Each number is 500 + 25 x the weight over the matrix's rms, rounded and kept within 0 to 999. Layers, rows and columns count from 0. Numbers have three digits each.

# layer 10 attention query, 320x320, rms 0.0965, rows 300-319, columns 80-159
495467515498507478504485508500513494506483494501489478481500513487498494516477487479484492502512521500506490526508498545478530489496537499495494513502497482483495484492502491491526504517496495508463523517501481501490520476540525509493503469
484523496491517513487506476499519515492481497479487507501526516488479470493488475492483502533481506490513509507520486513521541509511502515480467507496514534475485494512517488510492477499506489505516507491485492509519520479472511498474484510
478470510502475487468529501511492494518495514484519544504492514496504467489518494508485462490492497481495490508467487502519532510500524496479480473526498540513471483509499495476507485508507489516521498481523499512489518506496504482496493483
480496489511483505486486504501496513499501484510495506505523505502501487489496516511504519509477517507494495491529516485514522482514500530525494513533467516507492506517487482493458496485501520493514516530497487498506505504500505504489494501
492506484477495526488481516512512514471514515449510524526496513504485494488483503521481525475511502505481531513500482503498492478511493513505506483517470518502475503534525497513528458464522490506520518481516470519501526485494502513498494522
499543458401527483514501519474521494524515492502477485501509480498524523499468462474494494476503502499548525498493494533485501524526496518468531502468537442470496495510533515477515486492485472492469500486469504459512493527503479478509521533
513475529533504514509515479495507483461521486525505532533538540500478478509489509521488506502490507540479459492472495472532505506508484516491489531492458546505453494543531492489487496472523518499484526507494477469528528472499492486495493490
471491470482489511504497495509449504521488487508492504491507476515496513489495492476484508476504487512504499500507491539500489467517524496497506529528501489495539497481506504510513514515480473543492481503493451532474473486520516513529486483
494501449473486477527531513493560524480469486483477483482441523503532491542484478525520523496502534460482507505462473520478452543540487499472491511586495503483483481513510474468504466511469518522509508493510506453505509495487545501491510540
474508531486507506519505518534539494471575522544495506485489459506551507464477492507483545440497476552503487476517497510525507534497519492516504479483498489519506480487530467487469501514510542449493496509547489413509514543479478495458502531
499453462544494510484485473508512450488462470449492491505484493541449518568513505527519466496532496458470493538492496476494531503483482449486513497435521499552530516500500491484483483475499535503510560522544454462515515542488530463491487508
505472498499506472530454504532544462510511496495505516511524461499491498482495522514524529498500510448448486473480475503546509502455475506463490469529496487465458530496465526532472435471527499504468484518429506450515510494489507494485495489
507547518538503500468597476506493475460519511485514499530464493493507509467481503469560516486510490495491469512512484523481567493449533518510482555536545508528453470515505474502442492457491501509494474512465502457447487455517478484484542519
478489474526487515540503531488533491480514491468487544514484484514515471516488456497496547504521477489492500488488525436505512482478506478557447468508475503510488479486450514463491518501499523526485481460508541539524495551501486442504488537
507542531529526527524510496485482516470493508506484470482457462534561478503486500425502515476475485512488481460439504505462484531467513538524488465501474514486475494464516504475536484490476483504508488494535508510514520517558539513496472522
487522516506523480496483501493505503504522518510545419472486542513495521499481511481472517536494478554495491449483509542558467525511473504480508466484548535520539519467467506515490496499473463558511454473492480574499527525528498505496531459
485473463473504477493507476486476513472510457508491472509485498503516498534488413504501471494502531520471566513545522495459489491488513503471442489499458509558508516502514497457505511541494476496572491525559489514498485512521553509458508498
490507459528494446540521495441472517522510544520463568482473525486534516503604510477448490521533505556525508481551539500523515511540515515499486458513504486495521482534519506501519533462476469475439521456479487473477559461498538493547482503
476502519465445473460485479474471504493500501484510500557484477523489493512510499498495543507483421518509524506525468480508459478506460462516512518500493535463509471439460463476471488494536476519471516501507549491488504514483447501480452494
542509483495469514548502512462519503513453571480511538503538524451497509496458446508522481497497491532516513510451499530544538487524481542497547505491506494529516537532490508497489486488464481451448496492568512498471563548467469448503513512
# layer 10 attention key, 320x320, rms 0.0982, rows 300-319, columns 80-159
514501497487500504502501498489508496525517516510515523492509492509480516489528524505505492494503514506469493478510517483488490503504492498469495510483505513479504476466504486485498496483513527491511497493491502513490476485496506498508492479
503501488493496494503474500498495483502522510512490480521492493502507495497505474481494495478484507489513492498496494489495477501486516499494533509505504484486498530489487496499506500530488513486516477518495506497486458529522517524514483520
490548497498500510503513519513508491494484489481505482494519512490526494488500510499508506494532466502500507504500495498523516519494493484514494531492493484496488520503502521516466498480520487522473477512493482497510478478494478492483497487
489487497507487474484479485513496513497495497480503491504495496480475496503479504508477498512537463502481520487497482499497497508489500506472484509489522497473486486508539507509503493519474456515519509511521490494486523500484488498478500497
513497517516496507467503482496529501511500509506484486486510517542511514510487463506532516484469512516501497506484484510508536501472499517499477513513507517489503490494474478501505487525498499527534541512484503525491485492486518509515490523
495499488539464513520510485484479462515536479506484491507494460502477483472530478510505476472500509512489478485508541530522515506484516477515498508517486491506489484523475537489467499518521497542509491526467508511456499485491516515468505499
497520505485531503491561509520492552521500483514538506475474470482490502503502504485482495518499513515470534512518426495475486445484488522514496479519493511508499500491475501490482497510480507508552479515515513552497474504470496519530501474
502473466560467514526539471467471474545517499478496541511510521499486489510515537515496492493503468552535502465511541490518506498464493466546448485482468522491532497497524486501503477534552522468510505485458493493474452481467493525516453521
511534478570476539525521410472482498455456475509508454432442460524532529489484514519523540468481539495523478553491539524505493518472498470517498523556478473480443524519474474523500491510487503516540520475491496539504500494448511501498462503
516490472474505494490557530532486479493529492517472510495475522517534564489497454477486528552499539538487493451520494499524531483476536506496460570515513520515491493516520539519523498459511482497479444507478535465605510499516485517460519529
476493491484541476512529481517531443496488461490490453526496462479440464491485481517470501542532516501506462463461430518481551483503533480508520532514479501495480501471446530489528543529524534487550520537470482482556445523513506440504475526
521505450483557499486436518529500434494518502534560502490428452519485495498548487473466463479507493482519506529460542505511468526476499520466510467483525539491478522477513498550527487499556497486463509546508497476528494499491497467522449497
462459487510533483518563491562496539505514504509484517529485537530507525441482459481489459486549542455521473439465442519469499501470497546488453503478439494485543463501479454475462555478507493468513483547498544557536471518467468481543556524
510475470518519510506484509531507490446494547495498519544487541478549488471519501468525493511440461538531523520501515512498520462507519481516473455500494572478458533527470521496481491512447498481536530454583509521473528486438478469538479552
511461496518473515523546472491528494519508448500493465509444470549544486507501473476503458498497450506495520508467540460461494455513537513502437496558485513504451514550508464472490524497557478507539510503507500504500459508485526531475489439
490504473462473419504500472471527523495523473514531485507446547504467510556499490464512436499513476578452482490526546566512467575489478497443494513499514524496510514499485514505483503495465511548527451494498459486484524529505518485465476504
502456495528490507480565488457512505481506490471454491452545497511522513529481431486478494486516517486507511473534517549482476504507487515526490468546545532563495491467540486457502501485518487552496500528526534540504514526487532512481482498
535506525547504528486470464467462516458434496467459476484520530488502527478553470539473496541467529520534548493513513487509525559532466454520498486521534486468464523503456531483502475526461487461428498519517488488447534429467525423540448560
493454497482524530499442512495469530480478472534523483500519509539551489468453529486460433520493490495517527482501474455495540478476463517510458453499427476518509465473528466505502480472508503554497499533509491494462454477523500512505438480
499505545457491492537508523443515502447534544500517511514533485471545499484468491476531503508433531536497515473467459480501524500447481462492525476506490455512518510461517532508519543527474527481480476520578511562483486461472493460562531479
# layer 10 attention value, 320x320, rms 0.154, rows 288-319, columns 80-159
491509509504489504471462499482521504466520508502501523487502493473511449480492515503481490485491482500509521502540467535441494535464541492466503539462547524516483524541472483502507508460505491496481537504462504502491478513539504448507547487
495492513466473508506503495504505512484523444483524503496532514451520476539521526520461491493473503467485468522526469455501490451503504492498509541483497486500469496501504483519467462535534507534497481514512495514472516501480524494466491530
508482501513516512555507491456508479499492438527488527490531505507517466493509471529489526517472516487499483477471529493510489426487478528502545514484491518517487501520518460506520502432481496530480498512478542538541496509533490470482470518
509499456524517468516492512473442475520442501499461469524508487531466514500504468542487508442484483490514503460508528507554487471456483505490489476535551488502476499533538499505500519509506470503491479485531501502496519508491500508476526478
517516495487499468504522536491528480474494509506424504494486508468520520495523487495513460473564478501505491498493529562494462496539494511517492535481525493497497526483477496481530499465500478482479523461499502475471452533498494494517470544
485509510489486479512493496514476474484472488445488515503486502518515495487483522483482458504482528457506522517500524551493520506511484490501524496544507507537500508485482519530505532510531482505523485500520509514511493531513519478489474485
507474491494531505477503540458514494509514520489517538495473513489543553492448503494523508493527496506494493496495500532547494461490522498476483487492477488446476485462475515505464482565493533499541481540521494488472495477511516469484505500
497512491475449500525498521540497511501525513498525519536524565504530491509475505494474461510474481466538501479475490498470493534493444502506489530508500514499545507524508505497535458454517554539478508515523509490533561502515480484502507459
482500504457565510511512477546508481488479469468484496521465452489502497477485505538490474485503496500507511475503521445479506486471474518476515494473474448499537507482517511514526474521516451478468472514521477511483573447506518502506484515
520522511471489492510509501477441546484464469496529479489555494486497483448474487488486508471490487557524500527454515505500500487507564507517498512507522567516507484483511471502485498519502534504528512506488454483495530448502507479478501517
509504483496460419497496490519524485505468524486477482532479471478487475483466553543485495496494490474491504512518505477503480519514517469509531513472484507477511476502498498490522479489450505508492493524468490473499517520504513502495537474
501483523495484547489510532461487487468483518468486538509499491469490477542479491492472471522474503466514523538456522491511472497476495502538531481505473467524526521474543479459546504501440512476471531531498469486523482476477488517499507478
508486496497509480473519522531454489532467486504500517452488546465507488521493504504515475519485507478502511517530489456506505530487528524465504506497519509503523507495510511510457551487492469503496505506494510486470482458530532492520485463
482481473474513476468503479492528488515493509478521544490487498530527523490522484527483497468470468488457508521478531503515523518529503479520504520473495504492529538473534526516473491542460505484521498505502498508490534566505540498510501483
485485488498534489504506515508496517517527497504475493461485493468505492480484493502463489525504501507513501485545489498512521476484509513497456522496468542473496456455517500484528509498493450481513499488500492455485512492519541505520484492
448474479510510479498469500467536526498465484504497441522510489487475528474489495497501491531523450481486529530493533516491537476495504480470507524492523513494482494486480506500477487507470463519533499480457551498475498525537514510542473470
468527499517469524462543533499473457479506447501457451502502494495475486490531487511506485490517500504519506505499491508573514520495499513499499437500501488492504493538519500489447492512508487525470473499494486519521489482494502507510506495
496495494495470509467492534482504517508507483484494569495511498513497539466508469488511490493438511462522502515511526482527533511518505500566514487514489507449479457469510489466513526508522493494512496483500546504511493527504503479466479491
526442509451520447481504468552440504507549511527521518488494535477489531505451484497529553477448541511436499526459506471467510518493468470477496543499515503478492514486462492469477525473511548482483517451503466463531509521485495492490457509
498498533518496499531502483540498512467451529514503528488491497510474487490506462548507560497516506502504494501489520508455483533505499502478519507512511530446544502500510496499546529495443528501502532518519463486472508537484462522528510483
504489485475488472526515521472494486462481527538496509478515479528475492533535531511501493532495498493526512503509484507517480534498493460496435497519500497510505492421504493475515538491461532496509487532482501523497479491515503536485451459
488450472494477499508507518512522498508493461509513503479508511524460524480497535521547507504509480513451527535502497518507485475499499492475495490494522512473524447522502586479482493456459461518509493467512508524517506531504500510523506458
469490521480481467533496507508561537534503504496488529489528511529524510511502526494469499472483502514472522508480492538498497499480498506531521548513503504544514459515521468495474492492484511489477492506478503489492505497536489494526487539
486510509505518536448502513433530510489483514457457465504535521524474520510475491471518543521453497544522526438526463498501501501509475480532486524501514529520502512528530542529528485509501521461512509487464528476469519463502477475474482466
523469504511510493541502502497513485482529481459479461491481522500460486504493490526484513504468534506476513464535478504515474493497531519484528518508489510505531528497490517544488495468515499516510519557499521457488490512507484534491478458
493515475451477478474543506492480527471492504562451523484472539494542476474556516450479512507494506458532486458484470478499504492525480510471494502522494482513467523467486553496491489544503505516459489526496522470472511471479507490507499486
493459485519523488488522536523544517491480475499476494496495525524492500490514481531534540475507488493488510502527495487552505511494490545519477489442474465498489478466490481513486476539510535502478480495510461468518473507514487495493472528
510509500508440543523476515514531561515544492453506465489495541509485514449469526478557484539475487513462510475509526527512473491519490510514517492515495510532493471497525479478518522513513492485554494489539495440507524504494494526545517462
484481499511493491459508539484498444480476487519461497533516520509518516484515512491501499482474480489517484510520544467501494548490545443470485497465506531537523515493495472466511507463510473499513492495538447483486504491537505536500518511
477499545484564498485501482486524475455508496525469547498511492527488520500517504486489509521482506486517496533500490515517493474508488453503519494487484484529472484509484489507492489537555458480522482474521501494513474468512477492505484498
497471488482493520542480500471504531520547514513520453463469485506489485526480505542469510465483502508510491515510469514502514487502468523527481476503472539482471522489512515497528501507478457494503539535524474482501494523535506522522540518
488478488506456471547495508457485512497531472526468475499485489515464518499555496459510486503517483506472474484491502507513482484460502500487464501481453512498480470534473503530465480490498496526472494518493514459500465493496535483513498479
# layer 10 attention output (transposed), 320x320, rms 0.133, rows 288-319, columns 80-159
512493507493524506505493460456474522478454535493504531519477501516480540485489519479490541547477466515460492471469500440482474510492477481516512499498478450507471497516492460508508492507503513507480496464531485437476508526496484488501521496
494479471534480496548540538513512494531502519509491497497484506462526493498512495470479460557509499537495498466506499508502513532523490475492533526501513493481539476515472498496485515509469479497506545467482521526547477486530486544487492531
479484505464491464505519491569530521484501526501503493500535517504487476497489493450494491510485533493515504501515482532495458527475531529488511499486530494542488501505490494499478476518487471490523520506542457467502480477507521533536550492
498519548532511455479490538496540503488511502490534473524473522480552465443476474497513496516468516489468489553482518500516483530498525489498494501521463503470502498473524481491457465523473539507510515505455534471486519508504485459501546542
513508516537524478491504490524504535521511494489529498443547474506489517560520478497484522512419516497501470478472522460520519499504499541521506459454507471492525478503522533524499503488439485492494475523462442495516498517511512533535523485
489496524488525471489503487503491489545524509502471530487490489465469515494470512473536509506525477599483518514492476491534522489495507490533473506535529505546508479485488529533502517493510547515475498469529491486508490496487485531514525524
464525500466516479547559467552510482507496486485497491497503536517472482502528469483502502491506483516520500508519457433514530504509503505475509486507491472518455499486504513482462523453487522487499512516484519493551470511494488562484460517
512508532499464518443499496495476491544474513502494452479475505511509495516508478512508538512494497479475485501473520473517508445522473508496491462537497548532477530509511448525508517542488472495517530461529492495519511527557491540536507464
495517489498497482507473536451523522516527524493496502501511505477458477499529500472504486504481449515505483496517471538522532502495478470495511501466501516515481520489492484456510531484492531527516516482451522513517485499482497529488533507
554430493539493489487478481482524457478478512506493522482483467502507489548465492489513477526497548503460458523532484506497486523476481491488508510509498475487500501511504516498503523490505526555503551508512520507507471538491542538507499456
507508523515455543481498476489463490518498502469493494490513525486482527486479466472497481488489515522514523503468527554519518493494479522502466496511477475509535474483501459496521481533532504524488566513486505442451522505530535496504476532
521531513505466494472488504500462532514504514526492445515459513470478507504469519478484460492525501535509518466534512489488516484568500460494518539494512489451486469496462541504498483468495481545512481489513522511501496495499473486518523496
477499531521519517478496464501539527497537543517500465535518495522526486509478505474510500487539487522525479487472524496525506535502514496469506477481461483495531505478467506487483515488505476484515491499505495499454510501486447562490533505
521530476482507508478502491488528507487501488503498497527517478477491502543553480510490533533532552537464500505490531500477514502480491485500543513537552506504506441501522517502497491493494504516546500496492472496500534450465467503512499523
500544508539453483502526502478488513482517508470533500543527488538463512548484519494472490487494528492523526500499519485504484539505488446455527446494512495552512545544506450492500508448497520533487503480494508523530498529488467500483517498
504481473498504506521504481474496529509476495497549469531503474515525492505497537473526524555473470513481515498516496499465549496497475482520482462538470503543500474473502517452503534522511477522483496489518498544546496489449508496528527504
561476497516478506529427485523532498484498543512523533541479492500480443485473484487529525449497530497477523546494494499484488470493562542475472500535565521499497530465491469507508523462522531512525492490495502430540541492498486503496511478
459521488491514548525499453507486519538495512510503518462459476495513451495538530477505509485537495501454471479478477492491474469485456531494490498486492485515512529495490513510505503511470497496501494546528466524508521473487489512505476523
469449525558485510480447522515518507508492509471533514537483465537535563536543514502496526522550486496529517493479509502481455486492497525517516437564499494507557512527512500518487488482488454461506487543474501520471498487517455495492542512
521521496501522471508538505480503470505508537496476440534481490488465533488505481460539488503469508556501479497505532521471504517506509512507484466475458508497471545481528558501493491505506466501485531472513551494513482482485524497493485492
509542507523555504506477501527507501522527469550580493494488519463541485508487484521490520486473476527515506458521480484550521507482496507489503527533471469495486476512506508522472483486473497431482532492538519465545532492479530547504497546
503503525523560474453495540500489554497478519465500503495472486449518444524554473491488470484496502509547494478495475509488507529500474533488472483516513497515526511523528486464530490484532541460485496534499478523499482443476511487501521524
503530465531520472503507527502470489497540504518529488519491474559441527500474445508569476529515511453490527519519515477503543528518459524543494495514519501472465480527513500488512549473464529522510542521477457512472504478481519518504513472
488470487537528539508510495497511499498518513561490591501506488551457515516514494548520491494539542509492517501481549541506501488482531545447482490500484513459494517474464483516461495501475501526499508491519526490475482463505506557523468537
493491508487520534482529494521466516452491517437495519503498529508459519506516518487532514523554465466516461491458513511484488524497491511481512528472533514495518472496551536467529482490475478525525475534509534548496530478508510521472482456
530469522520554527519467510534499460471502492489531461506530462499454561541479498484514483477528469507512495490535506514528470520478487472499513503484478509448547522520522473507517489493509546485489511516523474498509492530515494554505476538
517527515501500500548532520451560488504501532496584526499520476456482456523512483488486504523504468499530494543482495480474503495499496524517527516514548518518521463487532488486491481485509520475488492495513491479497466508502466486531487495
465480534476520531514497495484518450494508534499466525533489517497487522515528483530464532492532519500472486517476475485464548526505511512529501536493506514468536568482503516500511493490510486489449485490476495505507513491516539486509503495
530537508480510528470526522521523494480503490470497475501504496474494484521511533424542490488533511521508478504493489503493489469506516559534551482478471475488530481482474494499488538495459456498465520526483474511552517508518488489461481502
515471480557438496538493438530498461523486510506521464446499505461518494490514499482525453499522493548499518485494492467500491511559480496488489498473502516506483515499491497508474494521503520545479528517523506479485524477500474517500501504
538473493479534506493525521508487517473511500454498521530491474464514526498557496463496487534541515484503524487484486520520536494513545497498517516501478481506523475533459489515461486491460529492517497497535505530506483469473503519533495505
500508461487504516510508541512490491515494491490536482497504499483540468516471485529475523497519513464544536508472464497522511491514458512514526533507524535520522541497481479505491537476499497475522507465510485483485460506493506508537515480
# layer 10 MLP gate, 832x320, rms 0.135, rows 0-22, columns 80-159
501529461500510478490523473465496530512476513530515533491448506554455499469510496512501488508514535464522559476447485476460512506480498484482478491499451480513462506523531510500514448496567493480525549498522456466485530455490511476485510538
499490499524527498492529491515494513502511504486484488505492524506523504505464467534531518531457499487489452502507531503501483514531546529520522542500502527488528493487488496509507497536519470512485514499505481465473508528491458465522461454
488512503527507492530484491541522466518534526496507481517490524496516466483487491474519490515500518459497559543483489505516516553514511501488525509493447492505493493488498507517484508488503540475490445501551472485461523506526483526495475500
541540523486551484500508480481498519478511523500520541450469503487487502472481471486484491479482500461487491501523535513473490497489524505474505493513521481504477516527549560537514488507484502501508489521510482529504525506485501503493511544
513502479485512445467582443559478457486446496490482474487482444504467492484454496456481474518499536521498504506485489491512526527489487508481471487526537519508473503544493560498522509552481514490568506492494541492447518526522489512539502558
484520516471523497481513485494522497547513525493499503487488492488551443505466515485545475478463503494463489473473481486534502548507468468525462474469514546528459462485507503507499531511448490492528509505473502454469485481516499480510498506
499521468490545481524490494529534535491550504470481498502532454498490489519531525533513501525507510488482455496474465479528510470539503512467490472491501532494495474488514511537499470507497472491484515540531528517453468511503475469499485531
477515473449488515487496524511484543548513547518490522519506502479504475489484472480498512474512496492446504508493497513487527436528473457510543492502527494467498552478471500489506515434462471496519545527476504511484525523529471526475501489
534504467550496540496479474547492474470499494463512522477486492496473489509464512514510492560493511498480444509440496518519568523508507532536504500506510542487476512495511512512475504516499523477481472534527534481461496474512521526503494519
501478493473513506529478503537526485485505474500501538492504519461498484533555512507554474550523522485509471461526524513505506471467458500503483490499485516515455480469462512495497486517544507474507523467485516462506532539503487540469526539
462540530463472498512500536522513521495541500508460496506514540499529497501490482485486486512496535494500509480483485503509515486520486481520464509460549518526516502515526455523522486511511516519499490489536524503510483527495533507518583465
519563492538527494517529509523496466485472554503530505436502492501510490510484477531484471484476526479524474483510467460519505506484543496487528538522491495542522477473517504503524527517499476506512514504461520537524517457552474486497475484
526537491545502502521471482481515489468536506482502523511507491465469491522520507522491486487497499524519493524521482492491484520521469492522527497504509501523472533506531488472492509504480496468475486488491503511501508480515511517480486466
515498541436498509462492499538505501515496472507518473522545503491508476527473504488516496527514503505499508477510528465535504518520491499483495508520539511486495505469502481493491534498541466444523456531511504476491447505480513505505488492
484509516503506520486510452517492521525517493493444484491485515483491520533498498521515535509489537528520510520491521474472471465464480527466514504476535461544429511471508505485505515515497492524499497552517498489521506515486487501528479493
520499506534538475509495492479471537534475477533516470488509442514503545489470533547502491517492553518508499514457479505471529469491505488497531524549496473506515529462493495520523491511552506502485488475502497497509536473548456544515490504
525558466469505560501499475482461515515488502503518526519535521491490510501477529468514488521534507471454446533483486506507509437505462508519511498492508495480530527500499494484496475566532496524538486498505534492512509506502502510464493456
541463471569472489531467490466488474462463500531508512485493513479537493455457485500491533525463502497502499491479489512490523495463486525511538485443527528488525503508488558486478503487508504509468509476475493476486497517523495514501485513
567513529513523512513484468523459494444533503500538485494459484489491493491504458466523501489445516550549482533493514507498450505478534501481492487503527481468516477464466495534490441487544505430499541502481518485543500545517506514474504511
531542503500493534500493489522547518463485480488528479481483506504490479502534490458490515466557532505492489506505495486502491506495470502526484484526527529457518472486486514489514487484501490504494469513500547471496498492493499511475541511
497485511528519478501515528520476483487489497476500527453478492468478510470477484476459511490497486483452480515480495487521487480462493526453505503504512466521518468477525501482523490489540494517515514496508504515520462482516471504511565514
458503509530513548502452520500526528464525493501488484469479490503469488529506483493435477501495447514492474496532489525447505446496478496527477478502506501494503501507491511504512455486472521467482462482495475490487500521492500501496520499
510495522513510515529503513487538523481518471512540501474466506503520507528502430489474490476469539496520517479527518481442458492495491474489485536534498515499510452465541470542506533497472536496518508519540469533469529483507467484495507549
# layer 10 MLP up, 832x320, rms 0.137, rows 0-22, columns 80-159
496538517512486497520492494461521457499460495487482471512487502519482482521488468509490504499462519521501539499481468459526536537499480531486494526463521473487480518515476471502538532445491476501465521506501477546420464493486527496508451488
467484472468500521527494474458496503502510504488494507518519517505477512483488473511491517533499476514552509545509502474508506493510502499482503522499506496494486501524502487479468544437538507506516514467548480469503475532510491512502504539
488478481539509490485509497480510508486488451494469577499532507514503543515508512488500515498481505516518469510531482500476493487512514515461501509485515467492516493472494480496478510516508450529480540467483484517564503512541457495441494497
478510467500529515518478492520486531550500489500567513524475508498445505480454469473505524480530494487523490481491490500474513481523497502539518512509500481507485529501503505480499474495503487475511526496538510485538511459519508506510491469
508496484513526484482562485485542471519473522491505521492518486470501445464516506501474537481519506469508476551477486539476509454551499511481505495499492497475459495525479524492500492519533516540520515484478517501494521507556516495540507520
521477515489509554526505522475483487524514485483528500483476490503495497513525539523495513477497508467499504496479467473503470509495486478529484493522500465484471486540514486509519521477460480477501517479500521543518517528512539474536529523
475487505515516492514566507515511518468545481505506537480488512500444530524501547513462510513502479559488498511520513528479473490489490501467512489531508480492520497484530507508503485493482514481499520497479486483480523546503516517515486484
441474513507496480468511523511534503499535502472513532480528556514523499474508469537492501516533471503489532479519474496496514570489517536481504520481515490468472520534501506477461522510482540541494462474479509532500491510474494453511480504
482470519497470534515438530514497500525470495489510503502544513483440494534473501467504541532512525497478478515505483519540489471502508552498461515509471499506524500503522534506535490528504486503512511501516525519554483516519514506498512486
486490502482444501520481500495475484505491545435462524480514493459490457503494520475509476518505493508483511472508531504469473531538506486490520496520498441515499544502504471526543487469525488510500511496515471519520543482508504506483531508
503484499479484515484481492528511462468504509523513542520527437499479490534451501495509471501495506461512492510514515530494522493487509515477497514505520526520455501494492489521506522455481495490508497512482566443484505444500546530486505485
514506488521460494510545468504517516495526508550482495539506497491504481469500510538494486540462495513484500492528511551506508491482468508522474516487534542491450500485499527514499462517553492497432529525513513522488495510513507458518449500
536466492502520510542467509502493515516480503498473462502482456509489485532473541501516501478494486499528515471505485472507490521488528518515511464477529489497563468502493549494460525505528494530459511477488501485491502475519507489504513467
499539487424478497482491519552460519479509494514505496512489450514478482507517495466497514488473477477511480491498482478476495508485515536504517491439481475504508542502510486471501415513474498500491493527491485541490526479456519470481515499
527547521496494501530518547470504499531497495467560503473500482496490458503503535536501520535520496483497553510545480566494466516456477493504484502548547512502446485495499490533480494514529494516487482500513559508498503515489521499474450478
493481490500490489508525478532486496479475523485486511527498478506501502500528468486530499502468508481495467565489476500503492487500540502473582556505533520509507500492464536506513508508461504483491485515463483486507512507506526510494525476
492447504471479518496473533471509495481514516484545512516574527501461497506496486465504479492452466487487497485505488493514508500482550490543488497466468524532497506531496472507481517473521465527475488457500507463507492496451478496499472520
490499475524511471509490462496466513534516478487524521438466518497468537530483450489524502451495545492484467502548536506515471547524543491511489479505505493518483517487461515520540525544533472495553510529534477482507532522488528503487507513
520498478549538479467456462526496503530496485516488474489478475532485495458486518469560506441505509475479505535541480494500492518472525476482562524512454502483519484499460467513474480490507556526490498496481507519441447552454493519498481542
516536479527502524516495505499536512517497499540510479519464485541537521532497522496465504484463533499472506512515520545515506509479527462517514516491524498533495496461492467481516506507495551495536493454505509521500501489469503454488513509
497514476507492495529504491481481504484500497500480507528469493512520500516494464473505493492501529485515466491488451501537499495470451492510506506518505496481519496486512481539501464508484529487477491504510507490524513495540490507515487503
493545494461436444508515490507483495501472547495540510510513491487487543508517539506507503489507499497481493497536495483505507535488519475488544502497522510504505481478482515494496531483549473499472492548471488497521495474492468500517488448
512541496469466486546520505521509481490486506492451507538472493464459520529455495470504507470490502496574515461514531476538477486482483480549476493521509505495523463468502551543529499496516501491498479475489458480503486520444493505500511505
# layer 10 MLP down (transposed), 832x320, rms 0.131, rows 0-22, columns 80-159
489472515516492478504504525479491482544468509508558458470503534469468465477450501499519475475478476521527519515515504480540508509549528509534505488527480510508461505516545487540473520495505514526514499450490521512499486509454469493509476510
486528511518492489510536524507530496482471491486485453474487505515455494471498478484515501503508529510483494499542484498522505521530558505522493494487477505497480488511477500471453512525513496513481526519482510482469542458511490479478497494
452501523493499511530544506478511476465486469480516483518486468497471514513509464504564516520497511477516477499498518517478526458503497485492522485484557516514483512511463443505531454490526530453500538484509498503505519492515497546457547481
493495531507490532458521485464499484481506523485497504502469481541567479512498487458507519511524564506544517499458497534456494528493550498522442496476471501448472512450491519484500526552478501508501458515520481532504478523507497540469447486
520528482519488476512528505515547503475432525495552488513515498447459563495507521528524489488472500486502491475539524502516495500545501502473532492504523499496459513527507474517499513476516491502504476512516476495532509534522472483505531515
539470526493524469512504506486512534564530511467529519489518523490507522508489499471492528566528502514516486537468542525463511476552509508486528489516530480469495510477461502513540484521516519505484481516528498495515523536478496511539541506
513507541485517485515469535502449548487487452513506493500516513476485478517520536507498533486521461486492482509518493509532514499540470522482510489565518548508507471466484514517453497486494551470483542488525489510532503501520476461480488509
493544511459524511518569484478449515486552513509522507486527465509515454522537521486527550531485485486479513474489508483507481530517479515522484508508512490521524465556466515525530474497471534505499492519530520513521478523514505494487486504
509491484501532544499485483523525521482475498522466541483526500518506469542529488515507519509504526527505500504515514483479532472514507489472442501497477538499482513477484474476473475519484494489467496483484485505516510481505478534510490476
506449532495535532486495517527499508471531508532501502560467472487564530522520475479487484497530455477475499494516521473466521478545493508479490477498468565486506508503463512470532531547429508511483511507473583480502450537490476488509537561
545507499514517517468517519452473523513522527523473460535504475500540502494496507486511517484501489531480465455499514508523499497486504462513479533473487534515518505500517513507478486509516494500544439493502494517474484481471533482489504517
508516501505539479516483530511508489489557544534492527521489515524543486538508515478485545497539528467471524481504512465523528493479515557488516465534513485514520515451473472512516533544547549496490477512501499547538491486502487519559568533
520504511508475496484470511469527495462520497484496500495501470498496494490509466503504440503523503542528531516483514493521493479488520474494499504480512531483494529466502512506501467514507466491547477526457484473514488490452484511514533495
532493459512485505544492494516573485514507475459492491525475504500504528455507552544507479505501500493480519458517478510495470484519442472553484496520510473481539490534545482492514523488506517489524515519489531508457508444507436521500506516
477472504514457528491460484484503493483455472473480517512487517501466478539491494502497476483490498474470470503511479455482502536484485494533483549496493496488496489558497496501515527519504484473498519509474479485497540492523485554459491510
515512533483506472503504519529459530485513486478517489469460513475482556487542498484467511518547488502490481537482459493491520519504489524482513483510492469515514509540520514514544482485496506519499489511532510504533483543530523498487526527
495497513497503502478482472526508485493527471501471474504516533492485513496533490483533471461533439507516485470465504542481483502518529509472487522540483500507501477487511519476518499549519492494563483566540519515513514456524536483468510510
465515469508482427492500446505501499541487495492495512525498463527499494501525484511487513476514498488484496542475529535517496505464516488463499492517477518467511512484488480484494478483505513515531519509459507481488533514520523531502470478
525506506494482523515469504492506491522479511457530511555485536511502483460466518518535500472493520507476429502491493498523463542453508512481477524499503471520487493477462493451533491522517504444497524479495497468512457541502515500466466525
456471503529530465491557498492523484482495510506486538448498538465472489517519523516491501544521515494480478486537518482463493447472493512475547503490502473526498519492482522506497521502465510495461500517500477489466502509505496557542503493
516555471510515464533524529484468424478515476492533475463473472518469480468398484510524541482509512514494502497449479494511504516473503515509553522483443490485537471474494483543509486517490509497534512506486485472498481521546498519505542487
481486490482529529466493524504516474535532467505486466440527475474521494502506479496534484489527505483483498444496558527492507492499495461470509463504483472500503532518496512489532499528504495521487503514473511499541508489516530504504518509
517526495546512453493549473530505484532446519477504497496469544498482522533473502497533556528504491501541495472488487520509511514460480491531505485511455504510511475477471491504505523491522500501505519499482509561497469503462476542486496527